From a checkpoint of a small transformer trained on Wikipedia: 129M tokens.
Each number is 128 + 32 x the weight over its row's rms, rounded and kept within 0 to 255. Layers, rows and columns count from 0. Numbers have three digits each. The size before them is the row's rms in percent of the matrix's.

# layer 8 MLP up, 512x96, rms 0.132, rows 457-505, columns 0-95
101:133072206197091104124115130110086151130099157097147131138147146163166144156161160112138114130058107114131122097131138123141094087136117153124138150166174100119180142113131119135122152107124136194083136090072057115196146121153175087117216095142098151136117124158160138048184098125117114138
099:193120122116112113116132132175108130121098077122151129141111161112103086128141067165116116166107115122082149083179163155153146098133159050128116176166057138123125129112087111148064171076141137122108183086134030102081096152096158159118135137125113107147135122177138115115150085140099205137
102:143124161097192203057107132170103136060117112093108099096139180129092141107148078126159161107137117150146100118085118125082120133179107097178164178129208120136145149083187158129128116146097175143117145100085146119125104124118165117122181055145118060116193116132116138119140101141099130127
096:112072143143140150053122145109147145074121115098069133109137111131121130136121171160076122076118077106130101135088139125106068117134047083128183089066092170153135130164118147130134081126183126172116091148126140096124111150070166146156179096108122145178138115141081140145100083158197124082
100:139143143193122130091062147067111087138137176067116159092161104118105167125141160120104180153138142204149157105130115200093098169139107182169169093168139119139139154067123108143209119124131121119126113130187117124107110122148136156101165129123111160058152125196103135119145136084172155139
103:114135094121142096078150106141107176095089095119129162116148142142114126129148078121130129134212132190196105113081153119100156105127104048166189164096157138121119090075165148146120176103180165150087107165118163150189107139143099157128144117130183137135124061093091093100145094106127091083
098:111096142065062080166143155129083167129094131151088164122166113151151067167169200091135107164147109167125110074143141230100121126134171179138142097124101157083103141091118204126120152111093062146116131108146132113168141140128168132140088098146120203135131102106125129102126142138133141147
101:112115113126043173082177078127184118153083132100117103063106113112136115081109094153110080143132140101147135181161078123124170141172077171184126126119095145159147176174142123139119130124122121113140176132122112120139157184120153136197186078130149136068108127214134099097129122162096117132
106:076161184083148149125157068123175138093143136151124161060122116130095100122078118092138172132183128160148129161142152049136113105148051113146126125126111127169092062103106146110117172132160114146122118134108147131186133138109197072196113096149176085148121134156095116102146146129190154095
095:139101158150064129108182184088138209199111105087125117128138080096157148138148158108152065125085147171192077125079121157158164099120181137139101132192125155171132150087086167164192148159168143158109136136085141172112137105151136127143097089141135116094091169112159139117117150138124151126
103:181117127142117186114108150136133110136104121159110139209130133212115133093150129177130133140091190107139091092151173097119155123147032114091141163171106175081127117139162087113188056128125128157114168164098133158160145064121120100100093174155143119100091136141156138084176137136139109111
100:113152129094144083117106182133120141092096108155122119158109059144204099092147144091078134143019094121160100105170092139143162111173121110130168155167140124116111088078143124152106142088084086151105129163078187199101189078101095168139149137153114124112134116106108144149150143150155111151
094:175063120112090129195135089193153094155115150126116128132132127133066137120146137113099113112141144050207105156145140111151101116122176142112116133190146142092156171143128087096112195120120089169200143095152120138127151182167181100121184168122076128107143164152164076127151120121098145150
109:094159140079116134088148164168124116121099115187147130149117057103105099127128122084130087155127168193109110119157161094137082173146201115121120145101107101044168152087068088126123089107126083137100094098149132112116174187142095089203075149113131088116133168099119152153140158108142157119
108:124138146092000212118099140137171113174123134116119105147110150135150173097123137140096163095147111119132121146171160093062071119150116141117068139160135146120125116106097103126149135104085172163072196172157131144143081090138097129106106166068151114157100141137129111114127143172122165129
112:122145143108100072083140120164168137161150115115164081108166146120116101187156085158165183124137112140162127100097115156139141167126184065099146142129106149163151097130113064178097100093154132099111130165112146162205100197140130159139171049067067102160142152108101118160138135113147092113
096:134106135154137144114094121071146168099085102096187141187115135125099125093141149103102144165119142148124120199089065187147110147175161095089155090136044129159107130090201092146092189151080148090141124075125131102195142129146180126135127144101145117090164113095097148115110122116167093099
101:070167188112167090140156064120137147142073181152167145107112174119201131068158150124123183108098092137115160125155076123088123166096086136104150124203134163154168090119070113099140176153120154136102134148179096097104114147095143109085146112140090148074162090099147098113122120156124092136
088:131119059147148155107111133143116137157081125104127069165162121169163086124091182183109146209088121112106156171193115115121108131159132138147128107091105133106149114090095118132117146157150140070086147105109123073209112174078109154155161154132055100099147100105183155099144158089093111113
094:139084115106086162100110141140119128149134059169147132150113127132197137108109147166064148131132163110151145178116116072130158149091093122147157108155152135177102136136143095135152116193124110098161173053168099080107153115114170162166088078101090126144165125064070098115173212125144126149
100:120130064161071114115139105092138165161138173142150177093174113165203148144173176109145138127151137116098091081131070151122120081079128116119118105114080074133096131074139118167065149149139096139082093141106105185152123141155134116125134107143156103124222124155147173164191089160130124112
104:175070076107085180163115179151112137155140105094219143138147106104080135123172148096107134145098122137135205132115121097118134125167091102088107137138123166125088140120100091131066110133192101122150176086142169113139107097109117087126098114165080111123137159174107178146138141209131152184
095:155097171056069078067153063187117133091149091096109158137164124096128129170105119133149133128107041145076117150138129106098055119169108133133137101130110090161089108165143139115135127119153121127087149088125106105177142149137146077200192130152145152076101130061139133131128097118148146148
104:148065115146096144125111091071171167107143107159101138130167149145135199066123072135106096141137080102165163137087113111126117214094127155099089161108151066094095116150174112103116161083188139128124138127109065158145071115155102109126154103096111161109086087110101163113160165130180120151
107:153160115081076109133089096079154110161131071121081166093129154078090144162128175161100131078160127147169109148134121172144140102134091168092132092125133120134087127164092111078126129091175128088117119133196118103186084123037116035084114130135109116100139135124123115126195090140118153119
105:145167139179130145110129108113131134113195156148141138059143088125145128218108112131133158067107139159129098111153144114113106124088145068152163135120108132123176098185164101084216080133086109129087115181145174120125126146120134077176099143153100128150129127109112140103128124072153199201
105:132165121145144161117146094095130122150138080130137147061169174111152121120121118133106159108067141110150170124126146157150056071167148093118082166162153166081117154134113139122169103129083111124160102181066165095134189115124113161162113142122180197169107139108113184209116180108139137078
095:140140123106152132125093076102125141087151130158123112137182175066109098108113218123082152140158138120132134108193115155052111109056101121109128077104103166102075122114157158117112120130098154157113059119139097132070133115075133097112115069149153158063052117130111141124169118096155112118
102:122163118150092125130164158131197134133132175120097106146135138153112090127210133139092153175102187117120160083160125149120101188126128155158148091117112195130134137068160177165121181125104146090164053119136103085193182128151106069103112170101089166105153139137155098166139175143137136097
087:152185131058173133153168135120116172093157139103142145128102181147112203073129119176175143104132099102063145138125079166140098129102127163096128130096077084168062095153135122090135054103136147069139173140163091118128131105121062068142162107156136123128111136159111127115093125115090125082
103:145167074144141134140129117137153111116150104090056165159114094116130134121119190126086162136085167111117098138164151068152174139192145141104089097134087159067154171125073099132120150108136129140151142069130124108153176082155117110171104129160087097153173173125180164082169067157095156073
099:119135166079155153118128094180104155110108153069141121088175117103180180098159062102174126163110138105127110138144155097098143072152119196141124126170118119156094143162161062111076119142089197110119157155167098111146144119114118193141156155168058125096105148126110105052129154124162154134
095:138091114167138140084143108107144120071120134141060114082122207131090107136139108139131126192047099107098158061113129100140118122102097106095082100133125183152090131169153122082151174112179109151103122138116135163166104113079118138129141194190167115113200161103107178154143093138140157142
097:141113150112087126123105161132109133064179150161164067085086120151149124083116125143088163100123089132126099102139141145191127143135208175161083153140118136114164100130124129142165102098097119134164165074104132150097058133105171139060086173121123151170168153089080159085106070113070125112
101:175148127107138166051148122129170095158085143068120135130174085085086099127123136102119169177148181080145167093088177072168114125105087116096126114088140115103147107110098155104153132120153087095077162101136109074056091091128115089167156124081099145103111151142164137080120116167112079153
097:096120085155113135132134052092116054078177115174110098118108136098182093177157215107130138167085159127121101114103173094085099149108107145126167086141174132085153143146122129122103122192118077176151129147141163138141100128079150107120160121078117129126096161083100148153126108069177126081
095:119127074165121174128133130124071122178117185125068120162132150121096112117162104126129131177129120071158202127106135119110130112090094115120052112077140139130128091106035112113149076093106124103141133169168136108121160113094160089160114202075093143106147111072154135069132087166097118137
096:159130137152143122118154121150082142100080163145148144109062085088109124180190140140099112035135086069167075049115112103153092124117126119155109152132122120080189105162082088125094146113116181127124099135116119087125154141100099125129121152121073132118084114143208179077118092124142149127
100:104126100198122090171149124200121163089140164144160114164148115086081099119129116137103117050082138135105120151097210155143145116135157119133078136112168123108154094106169138150144114144153170167072176140119102177136121089131079199125132101081105124154100124101151187143121087077146188115
093:155165089169087151172120119117151096127091129136127133225106079119138170113096145098134149113125152082091117115153152056170179170097145135185088098096121074129143139118120128175151101141147121124107105117101120124180115143072126118030124184164144109173101132183133138121184075124153140145
107:087060139117117176115109157107103109143132134128102069090149139186133169115132099124147101155132113145139082110157066219143115196122144177130116141133090080155152091110114102138125145059168098198166120133102111159085072113109137140092097109112071164145141132148169129123076109062104144109
093:182143134106158122147095151107175112132147139147119124182088097128127156080099176121095149182112110204159188102145174086102138131138134189136093132087160112200099150171118113101143094108142129157116073108135120124144088093098108074099139131105106233111107110119128145116078130080132098185
099:071127138138086179121129137107125205122157118091134154145139151152147120144188097094173113115178142168142101158116121170128117096163065213107091102079125057185149100199133139067130106111121163103146104169085121100126104112103118106042123125097146096127159137147136141131105118101173101115
101:090080153142138188172098147111105144137113074151100141091124055112178164116223105119098143166107143131161195149086131090146112185098127113141058104072126141078162123127119151120143062128168098110120106103113124132149153160125169106181118136099131158106173134116135068156164114175153122116
100:094105179105113078132078107168163153165107100138125165106191118106091127082145162076133154058170072114161099063147086138105135110203173148117112103140148136149164148089106077151083105146126134123147151093142103135119150154163148135151092134176149063143181197102113123163141092112103132155
095:177097156108160161130168128063150148162044110033110126137129155091147146167087149125154124173164082094131130123144137126187078173112057140159147081139153133097127118133105100133108118108129150121114184099151191091078139138152152125121135110071088115063075126108159084101107120129121143143
102:138109134116081127114143132191101142118112120137102123107131180138096165081173190107148102142122091192133071144125144149109117101147212107102121116181139158037069151095164170162104116109142068157170155145104154217094147159132140127148104159107152121084099097106116134121142176171126135108
107:146192152113157166122133157131091119104081180111111105161233114085176112151092111130191175131147149136136163139081129149099144123180093100139137102120085126134124140120136169129112148124098076060105072145079113142129142123125181150122136125114145170089113195126047177150102147086150132100
103:160129139100073170152078136148086130118126172116083112085181137099107145131152133128095183107075141070098161075129169145134106067147140056107150109185151182087114150157082131156089136121115188138139122141161148100104168167137127105140143181163139097193078134160074097156132119168146099133
# layer 8 MLP down (transposed), 512x96, rms 0.0228, rows 457-504, columns 0-95
104:100079137139154140157145137176151104152149080163107129135163136130149194129134123116147124138173152111162126251140111144098092165100114130122106134112112124114094076117141116127155106094218169114140137144177106106090170137095081151036171158138130147139108137059154131182172127088124133128
097:150124109145166145146131125124151081126139136170130143113092151097097126160106113150136136145160170179161114122136129109151110078179093028125153132117119097156113065113120149126122102153176117139123159187196165151151131158129091119172044142149155114113111201129073137156188116113106040166
105:166118072149119108184137181105119141158175119148133149100116151141124097114120118107169156145134182096143144255147106063084103158139119129102114153161130164101165160069081119128135147185149197128134101077157126152145144145148140119142046139088154130125143158130108144166080124166101156132
094:142155141108156087135067082127140118169127136132154069157056111145106131155130125138112106129154207130117081164119102094172118205097128116152165104134076127130127089134122112152127155126084112094080131153066125198133111150094089155026131116170160096123096159162147157128143124160186154107
098:117124074134166119195137083110170101105158136077137142072157093110143122096161127160122122165140113125120077103102107129155157180138108119133101104121131123167139107120134078116183108146128139147072096113137147153106112177086190156071143100058052125179134121132185165052172093179109137116
096:157078110110140162096114141079125120158138102140066139137127153119096133143140166217101141130122069096105149097126124166094113119160134097065078108121100141097073130107072097107126109164166102101163096119144147153120109085144116190115165201084122127167106085087200099150130154075158086160
100:112086152124127094090157071136169173137100147096144186103127102134107095120094099065170136135169153125123161031141152166147135112148119150120153145132211088135122106126077075094105092137156186105133202124168133153094108150097157145120070122143088136106111130136096118103111101120053086103
103:086115125156136105077144147121110089065086152143153121140109086143130110136081169150091126131081069154112119131127172124133168143123201159148187075107122141110164164087123068161130108128076109150115135107193165144149100065144173158108127136054130071082165118077149143116160152119167101169
102:165134125152135096128097186116091138076127157161157137147076140175116051121159152110110093101132156110126122150089084193177175125102192185108093111104091102156164127147161125118109100142140117100144153139068107140128119122128117146061095115101073131176121076069125193104121146108102054116
092:087121133150083183127086132146112117128192105118086118114186139133156147136115122158075116166181154103124111089144153066121144112100166100142072098071126147113132074110142109128108094093084186150152057130193117126087100111165127149152109179095159209155106112150105170163110079118138167138
099:158129114097134130160138094115166126113093105129180128150069173185171126101134113224171145151143120070184145169118110114132142132131091130187166152103107117110069134126144109116103107095171100114061063157159138140113130156156117148171078165148151147123132140135182152131119202204103137143
100:153096078125105152110120119097163132153134184138122130149074124163105145148155133186119118105230131121129102007156098073141084121119145156120112161146124109122059059107096112103171107129155116171158165095166138122125102101160158135141093181116112156094137159141138139152174104126153075112
095:138141121190179168117112087114061115133170149145076093200124162136127185094125099143079127102135141093127145109164148074131107166072127187062048147124164112114117152115156157135103146148123137127096146141125111153142144134143088124150088190098069093141085106153142053152098092160136117133
105:130155101147156083120151125086126096156116171093085193131144192145189129084149118135150119063103147110148169112095123106166156066176126143135123113181136121189134132145158133061145124112120119088069139112113054157133090168110125083171128142123097087148194126080111121138114133166066084113
103:115140092131131131041077099145119102098190164101123084090120129113076159103118113104142076084097163120115099132140158093105130151097087204123127187095134162086154142129125161093166131145106142078133178175163113101133129114126101158153077093127109079101225083160102141147139096125164113108
112:127087189116092110125111163128150127154139123121082173131171145173109119180120113172127173123131075120087151217078137129088106143109169046058080116130145183139103124134131154057098118103092096105130104151077089192144148101150130140103090119130079131168108116108156094158124132160138150092
099:111186122158066133142107111114135113170132137115111132171151107158129229178154172183134163116132096090119112102182123187050152094107136094124138071114142145134129116128066131156092119149142173123091151144171158136135127048137162098167113050178148140098098145130147119146141095113092118149
103:145137060111129209163187122159133101117131102132148152107179127143097183128168141092135115095107148155129067165077066129160106093155055106153095114023094101133106140085122116138086139153124092131148097113114191146122124158172149093109088109089133144164080138106104124166111128109107152120
092:098184130175107116193138136068193133141183124119082094132142127100118167092155091132136125092153129165110154144196147159074139076084169072133085181106117117124163134102145143060171134198167148146093139125158193167113137133095134093159122162156145131123155147128146111088162131109110076109
094:118109114087091093147151116086157115118137189126140172178159137168170157024120132150136147111113127172119148227152162113127102141138159144148188112067132178134148122116070124185064094141123123115160178154100099115099111153106093105100157135115123171150119119155139136079182110111115092164
098:116175155146189196159123147149114145129105113089140149111067097094126174117143167072141040116128132198152133183118119098194141103130130163113153153154136163153079145132121138124103144134085202110155125074145130093061157164115130145168155138140114103092120116189166098132138163133094083100
100:167109152095127151084073150134113073139121111146144133067175105104115137186088101127122164131125192217129099165119148145095122177121159137207168192141126143079133117127151141089125151107123178174128190133094121101167137181150125160110130097146120124184156122133177141121134141061089091129
099:135118140107098121124148140114194106133161149122093096144113107107149087136147139101075114100072073135120159172171174104153062167117192107071143114186081106064185088087090168141080123108114131144080142106083146107093086115080163116087158170068112105148175156123116126143140137124135160100
106:183145150085133159178162146117129150143162130140069078146182136099156145135097101118134099083142138134151132008128090096074105188143118117140144132112140100091136119126150136096142139125147132121123126100150062115163116150110008158121166139178144102115077084120136075141102150163128128152
101:147124163067167130142097094115148091180151104107082155121056106117085140093113068123149113115081122115133156194134115105156161176097105175070090098141117153159128147167095143125128144064112116099167135137204133093186148096164145106109142175118124167104137107088121151109178172163152111066
102:153144103099140161088140105138135131085149171053154090090092106184119071111105088148182084103137163110164068103123103146125127170141102156129106166144076085101131112071113108098157158056168119128131156132184096167127136204122147070162133134112085139119084162161110132103095119093126124079
097:163116130127185143114103118147148108168082073141052132138132082169146109077106114125130183111087143115110064175096150186183101116078119116170119149103132139099124106130094149151113102129161030122128141078175100104140089158149138164089102169109069086075129104096135106143152161121150159150
094:121137108150099162125181124081080179125141123096096119120152134124209141043161074148115084135098178170105097134133140184115131105160165101160098175108157176131135171148120121099178111183150132117177061136122116082115128143079102108097120101136151175073118119134077125143101100126077174107
099:085138172130105131145110120105159115110148185125104111130110128149089123117172123136155111107116186192109112093130140163134160102167115135172085139077124160146114105149189154114126144170134118070114150133155133094147189176115127080173247150148150116135177132126166099060147140194130185100
092:135090124143108073195103118068156137131119161111096135160101128150173094132174086202136112100074185168108149142140125104149152214109073146113126152107172129106161108140143144152185152201181098119167104137132134105124186147090171122137126136131155109165173179116107114122153171089119161162
100:107143177137149129145130113080174172142128121121141118100131165133128145175135095130141097142073122134146159153162106140216121122097097113078058156179178127148135112205150144145110175175121139106100169122109115145118163134147111120159165145111124156126172155199117170042185102057148090126
102:100123151115096108114135124145137131143081184121113134118050125106171105149155084096116055127111116167205131133078090045097131116143143191160093132128138099138105116151147099172116072114166179118122124150138121140160184152109152147058097143116148160159128181168137164193103144163164088133
099:165092123073146102117147113141183138133203081180114103142120084178141164170112088178139095085116112127097132061143099161150161148145127156174102192168163183134144152141114087155112089083144136160089178119105116175161146143130133080109114099082125146176096123158145165157116158167171137177
097:098102094134213105130193115142109087160075115098145108157167115155086166121158091187149106096188118099156147135167113130123092085101084117102164185068181123137128083119144112102085169157122110158087141130193107132129165135139104093201095117158144152121095083138138135145108102116178170120
100:158139116146114130166147089089136131138063183193108223128094149111086120125209132124116125129119145137103103189121134090128109119141077117120153108189168140124080111130125143178141108055143164123117171174183117162191167165150119127119117134121137095137100129139097163075123188114095180113
096:147165123144120051146115101179113160181137125158153142140169148132161170100184092168154025131149113136178086136134148150156090107126150111135157100178140206157123113157133179107168155104137078113107176107143144083133126182098079102122127139143169179115174139162128126093147176148109117160
095:107155166161131171139140055125107113139081146183070200145108118112148143150151160125117138157068103163170163172057122174141114133138124150156111101093141180095100162169116133148137150157161155089167179122187105099144169154122124130126089120107170133118111083099099068164200110095097100128
099:132094129179131140163166123136112118114163124137122072144067095106093121185108130124141113071079147097188154145165138110093130106075162125158099186114129142128113140125125133091121133085123143158171079062134184206141096143134076126162037136114124160120080150140115167142195126100149140073
103:157174178118189126076121130083058142106176089169151138176110162124122092105134068173115072158116119110105158132117172146104136127199160186104148139081116090103114098152150132120113155100145139151073139165155126098151146136120053162051160161161137103145077106111111120100175135096151128137
098:164115210153159097112129129157127103088139092124184158107087104080154115091113145118181125139137162070113173045107128095141125140207150149075182133148133159150109058111139120151163124090100160156124092143138121087175131110114094157119080159116079148103105119094125090060140115129151102171
110:139075100110149153130139089122150129101134095102122187137166155154069121151079064102115149132122155082180122105096143134119114116116111096115151132071139082169168147089093112124127122050181054156125086091106117114093131100130156141180133202126143154146128154164135067141167057090175132111
094:150151139202153198150141124140129112139118176091140150181133110134141203171161103123131111118166079195155144169109124116144198104144135152162152116178146168101220154156128159109145135160125132060121104134191138112117130090148132152119162119126155118128127139099091144135113088094207165078
098:128093041161046147122097074120176104142147099090131097046099135126066105166094133160140169125112073122073158082136143083120122150155183076115154154124159125174125127074129132140139152129110157096121078142152110090164181118170132080162124155137133104140097149102148139082154112129132137173
103:117153121156082129116113128122204103142056122097123140131132072161110153118113169202121128106146129072149161132115143149176112120094136069160131149124113162072115073155106076156092109076066102170151131132078149095094153115184132123142223148119115144113112137115135154102174172188107123110
092:057115065173149116137169155114175128103096157108112113171122073115114159142148119109122086068089092137133109157075098204165135125103118149145099121149141121083076127100155203157149154148156130145138090120118193122136130151069116172102188144111171174075156105110119120139183151146124092093
097:148142132147056124153095140051134066125105144146205114115119128157102160086105094104144187120085128113150107147153054144118092058182137170133145055099133127129122109092142109116154127040131132108125178146163167140096107129130104069141195126151144089127158154138103099152144126112105155108
103:119128169097105142038101090134172150149133144151069082128122161118139077157097167105157132140145159133162187215111164081073142093136116117114123151140120137089114115112158170094166170127110187108141136129137165107133144169074146138116210088126122067096138097097128133115147175099174119088
101:124115092146140102090123211152085187190083148122161093108138116192152143102106098129132119158114144120137125176126095091135199106123182087140139157138154101122139094125153097115084103150133060124064153127188091043122160100139100097138089139155067131083104111131100096115112150104105141089
# layer 8 MLP gate, 512x96, rms 0.134, rows 458-505, columns 0-95
095:116117141191110155184150134133115140160100137128178176120173108128136160101105094126101155112137112121122101060094142099103166092189145146126184182177121149069082103129161113148064156109127184164099089181095177146085161139106152099123106123117172157100090089117138195128162150149193128121
095:112144168127110102063145148122135141140109180106098076117118163073096136094158137136123091117131132176118097168131154168149137118095054138165111143098112114122133168132104081094106110110076105081122164095050171084131120105134110103157189151169102122155090211169165130127155210086126108152
097:118189148176119083159092131141160140136170167114114093161155076143136134151110113126093101141194161128106117106129112116115089082134133137150199086112128143171165149074114120140076108127077110150152103113089150042091152126140175120052174161152119153176192134116083107077114143171142159110
095:089143151088075164195158151098189139156130157104129086120084158167131131155114091161172178072104108178127153102117121118118123098142163119139080211215103113158165113146115109131132129115134172119151138081152180104112106107110143131042137134115129152092116137094125185071138111140118128180
101:138072106124102133153098180084059121127161071128186136145128138137096150134168113167082133111084117090052088129083105204113123160112148173131093080189126141128103141195067088125109095162140087116142123136126106120129099103120120141162137113101100092120104132134205103106150158176086091141
101:089109131149152096106149129135106195175105118173097132085092093198134081152112154089092173121134102210131139147117123144152164090166147112120185137175091174099079066155094104138176114118135113158136159079107151125150106136137116130161069168162108173114150150072127193138130120103150154182
101:174160163093074096114062123172061140138128085213163120164157117132138104074152124110059122140178179169182105120123103134155092123138120125193125114131145129140160069193160130123141090147109119118085155106154098142154161141137121098144126162170152158106134178142172105108140111145200143116
108:070154184158064171129081068113186128133177149136118142047151115108121156144126137063120086144105161159141119160104177053153115119125080105192154152116181147099124131139120129129155141123122124112085121091102137099148112120158113117186097083164164130089120182154123100124104108144193161095
094:104147145095189124147113133068149162146110130073164109157151146137117122116113116156135141157125088187127090179130096086130079136108169093127151083114097171167128117195085092148063124169116118115126082088082089162066158173120101124139085160099170092098167121084111185168177084141149136126
092:137141144138121130099074122132207125129069136104153106137136175067116157143093130162137114053140120142122088128110132151108154133159131117128148169121189111106091152199079125108170160128073065145123155157121124111086101082089128076114187120125108162190140138085152123138179137118214133082
095:131153181120167056085123151189111168104157099152110095188134109175127094147179146109058162180133178112142064098112118157142189139133123125134133153075121114099134101118089121064100189149078124132156153137155142177107121091121116160113098105147182144075137169104130138128169092166161149139
096:138126142066107109107133169160144139170138102117125067153127093159132165168099186138083085212141160133069154064161111109094129122112103107134161081137106163112099108138099138179099128147159116140081191089145124109086045107124089123195091153101132167095144078148118115123148116107170143106
103:066089161132113147174147126157116118153116102158063128121092113136168101107147106131139150131170095093115116139107098082120172136164127103121187088136077157135071166198147168153101184175127144142120146120175129073132098080112169116105112237139103158116114074120107098115115110199111113125
103:095171140142127120100102116179064119105102109131137088098127053097127132127127132115128132056126150105104064082079139077135112112129157090143158109155113194121180104153145138199102103120077165134089065174198127167111104141135145156096142141113108097086137123130137122099092160193100185154
103:094143178107153140163131130190137150132137150108111082090138133098028109110152103136159117084127138128135129130170134119140176101107169107165154130083134129143106061180165130229091122109153142116034071152120124144063138111169135091134136124119170110120133161109123135135193159126164123095
097:139030117137154122135147131103135095150106102126058114117126101160164184141148090094141152080147148135151165135129165093074071130162078114109128163138175170098071101157092090137103137143148081160083156127136140123125154105170101126134128089137130093060153138123073066117149164050172143132
099:090134175159111104104153148121115168124077154135093132144092145122193119092154135139109131135109169140162125047117190135117118129098131158066179127219175159152147114109119103142162141167173144141164149146142088078133169177103097161094171137159140111152139104211201119108126093123142164119
097:129135169132153120133121132167073130104141092095122199083061109112120132125134133175150145115131147122186169088089077085138123181162119134131166111149158126140095117157170098209098056087141154117169090126107172135124156094181149173145102058136117146144142161070096121147146131166151176083
094:081158099113104114127094165133142170114145096105136082171124170122080121100119057061104149157114108042122119123065131116100118139095122126153144171174162169150122071161126126121143073068134119181125122164134188154112121147123091109156117214144120129139093143067137165124179087110148099133
102:127118128093154115129123064072144079144120097096119100095093174151193140119132166111135113154139109097176120164130096139141184079166142149056153030138103121109109135154112138133156170156130162137134089178107097139133118144172072146124106203173170107105134097136188101190135128120092165135
106:072118128160118128080127115113164112076079128081107110092068097199122141166098116154135150099122104090140122099131153159170065105088154161099126181097120129183106086153129151148113078080162075162067137066137134119139117154094085141120137129133101134164147083145174105096102156073151100067
097:140097142107196144097110157153094129137135065147157157158137133125159151140127123158163145077150139094105149147141163143092128162120064107158141077056119163170051152176104073159141135190147107118129101166135145095203080082162076142159120084149145102131070134112158109129131119144089075141
106:151098176056118129126116106110034111104116157146079103138151163137144161091133028151103105163134106134137142130059109173161122154160092128121080133075162149206094146134156105178148160137114150127111104157118080130105144127158039112123187140152109120125119144138160166137106127144155123093
099:126093162134105065113179129085134124111093104084092173100122170151140143114172173185113098107054076203198127117177139147062162145171143128164129149125097159116117138110110131161159111133142128148123139128071105129081135124155119169181061154146152121181117131176113173123115123124124091184
111:161097177155124141174119121108131097083121140150138084099113091166118091166116113134070093085059162091142123110112138137062119174090125139117125125114142129076146109177096130063139139133080185116124153114176228109090138153128142117170107201087105148127079128067130109110165125111127161165
106:082138074094117139083109129112129108142140142147104163146127111100130088132194103152150167137105206133156171080131105113167132137156072142091130136122145104116150162161150123187143169121138099131145155140140127111124150097149091150090110248139172100142113215101194112174135111119153070160
093:172091130114106088154143198124087051047108078191126075141156096151131097115116172141088117120117175167155170132165150107078149140170111165178182115163108167139135169186051103082135158146130121112138118134144178073170147120151133097116109153144142122111131124124149129166119118097148110104
095:121110104059159113159114108099053124127122138129138120086165123164159186137152105119066095129115129111140120118081122178136175116109114078108142096103139098089103151151158072132075087089130094130094146218146100086101105138132134151063082106130138142147080153114182199147160157123131187107
105:133112078122100129097093064133150124151150109073083165140100109177182133150211162130204146118177130107148113109148214146098148154126149106190125113150167140171155132128140189174097113156173147133105142180097180104126118131124170172152173138137091097140143098133142124108157145178163090134
096:138125179093144081117173135132130155061105130135096131117106173122090161151158090153131115116134110133123094103103132160144098080105101092155147082124127109141056107208201178116168084099093131051121124175105141187139137102112080102109126114110072109066118135140120147162109160097134199103
101:117144190103091066121131145144086125175134124091097167127106127129085156092115137157123083097192143102138082105109117077138143111164134224151167137055097132137092180177106114132085124140111113089152109158153125068171141089120082119136113158127124137138062137128116158067120158135197163117
100:135115136116162120108148148066145159082110077143108106154101094107119131180119191142176124094178202098124118128144134113137126132129112114170115201122133101138127151148111139191139173070123158121111225131149148120115161145180118133157145121126052089102086162188129169112107170135160189161
099:142165105154141119146152068145101098129115146124135133150139130147086118161194129114099086121081058104176199131131180029109082087094128155156164122152184117126089121114131138164082159165118168168102204163162161112120194125101094100187117134149135119101123109159129123123157120170125135147
106:096143155169109095161110125119095129124146164166090234115110108142195188074174086133152170103107160150063148116132114140097118105118123076118168090154143140089118110175114116160120171128106090124116147054162078178143119154093097136189141145188090140124150126113144136077153159149121126111
095:101179164094167158152158097119084101068155162099121082132104117129130103086111127094048118169084125154116110099140088103138097150176139118149129127171086112035096116141086107105120157076123211095113107116170125200154116123156044103105103174118133150123121136132159085118132137118126116114
093:129110122104142149143117098084175108161141118141117119112121123135180162121114197097181190098089107170153128074103146105125142104113154081147158141124142201110129126093176077053150147105160183102151114120124155137178089112174119107198147089147124118169090095181091181185154163157130158118
094:128173140143080182156180142063161144130126104157121113111082147115123149117126117151147167071109166136108149069108131186134118107094118109164081120118091148132151120094115157139102113099111179173115135127189174168106160144116116058143113116099138116138101131146133154146163079065156141255
103:142113063164128174124102142128135152132121062179114067159117103129165113125098135185083148115134157051090120106118064103117115151109085105094123109128106128145130126129150112155099120218077110131060102170164159109085116096154154169134125158067141159085130139174144084092191108150143137145
100:101130126143144103140129092097078147196107088165123105123119174170120151124064120177098115132100146115108185152142112124154105163067065053157172151084143120119092192125113123122080101152102172145121172097136101114142116166122134089168151141147121167138110153053093124122177146143190178168
104:071087146148140160138138049109077090150145136144111117126070171147148092139097095093168075130108131115146166128083165135119074074120074090136107113103158123122102090111069192134140177155102129145146118190187102085103160091118097130132095143098172153080098107147139168117135173142167076134
094:148119084116124126117145102127111127097110129117131066101204116132158099100119095086142103100083090152135045086176167118119095132151148207103077142149116137129090116146136140158125178134153114163208100121139138121056148076166143134117121136088093140082130199124126161115166127123152046101
096:114150148088105115141078119168073186097113126123120099162090135177145108131120102062126135157091083150137170203175128128116146075152103104138117122192089142145094140166146097106143130117164157143130109110080091121094147107158119085084187136169102059150128162102158196097131132152154072070
097:130123154105104141119183153086178071134091165093162127140135090191074156147106136160105111144136131070140198119145155155078136112145130130095161090139073165165139097138152116142088176152077078080115163140083192157146115111194140171147134145125090122164115102159192145161120185128108137111
102:106101135161084102142143080073120114099139105132144120122093134177113136160086184120098122140125148113092133158116093160165138105148175179096078123081183092100101102140032144168086084146163150106073116090089116138196151098118122152124139093161153131079132141136179166177170186119089127114
105:085153143087134133127091123104142072179150112196133200165113123137164144068172166153116154095142112143098139050140130121138137162137124162164081084145148079172199141128116059128134116152129161086148135151144163182109173174141105137176141083100092149120152135139125135080159179107177124151
106:048106105180142126169119060050173150116112162157125169118144144156142181158156129118137142168150121149122156125097109145126089198085077175159153165127136127051156150136103130122093172089142115123142110099135166134117170122119086153140087106107201157141085158124153160086165116159149072132
101:074117112228152099166146074135160139127140163120064117073172148154102094154133147163090133140137170196145115143107116133073152137190118083094198135144137137175135145112078107083159114123077118164081093129130131156082119159130163146114090125170114115104144154091157185115116159145120085116
100:154140121131136159168093081123112062175103112197116097189121137145068139138111076121193132071104148097226151055108157103150117119126109140169104148132123146109123100122115154170107143076169171164117136169156152135134091126177116148140119163089179125177100140120093105123096142172162140101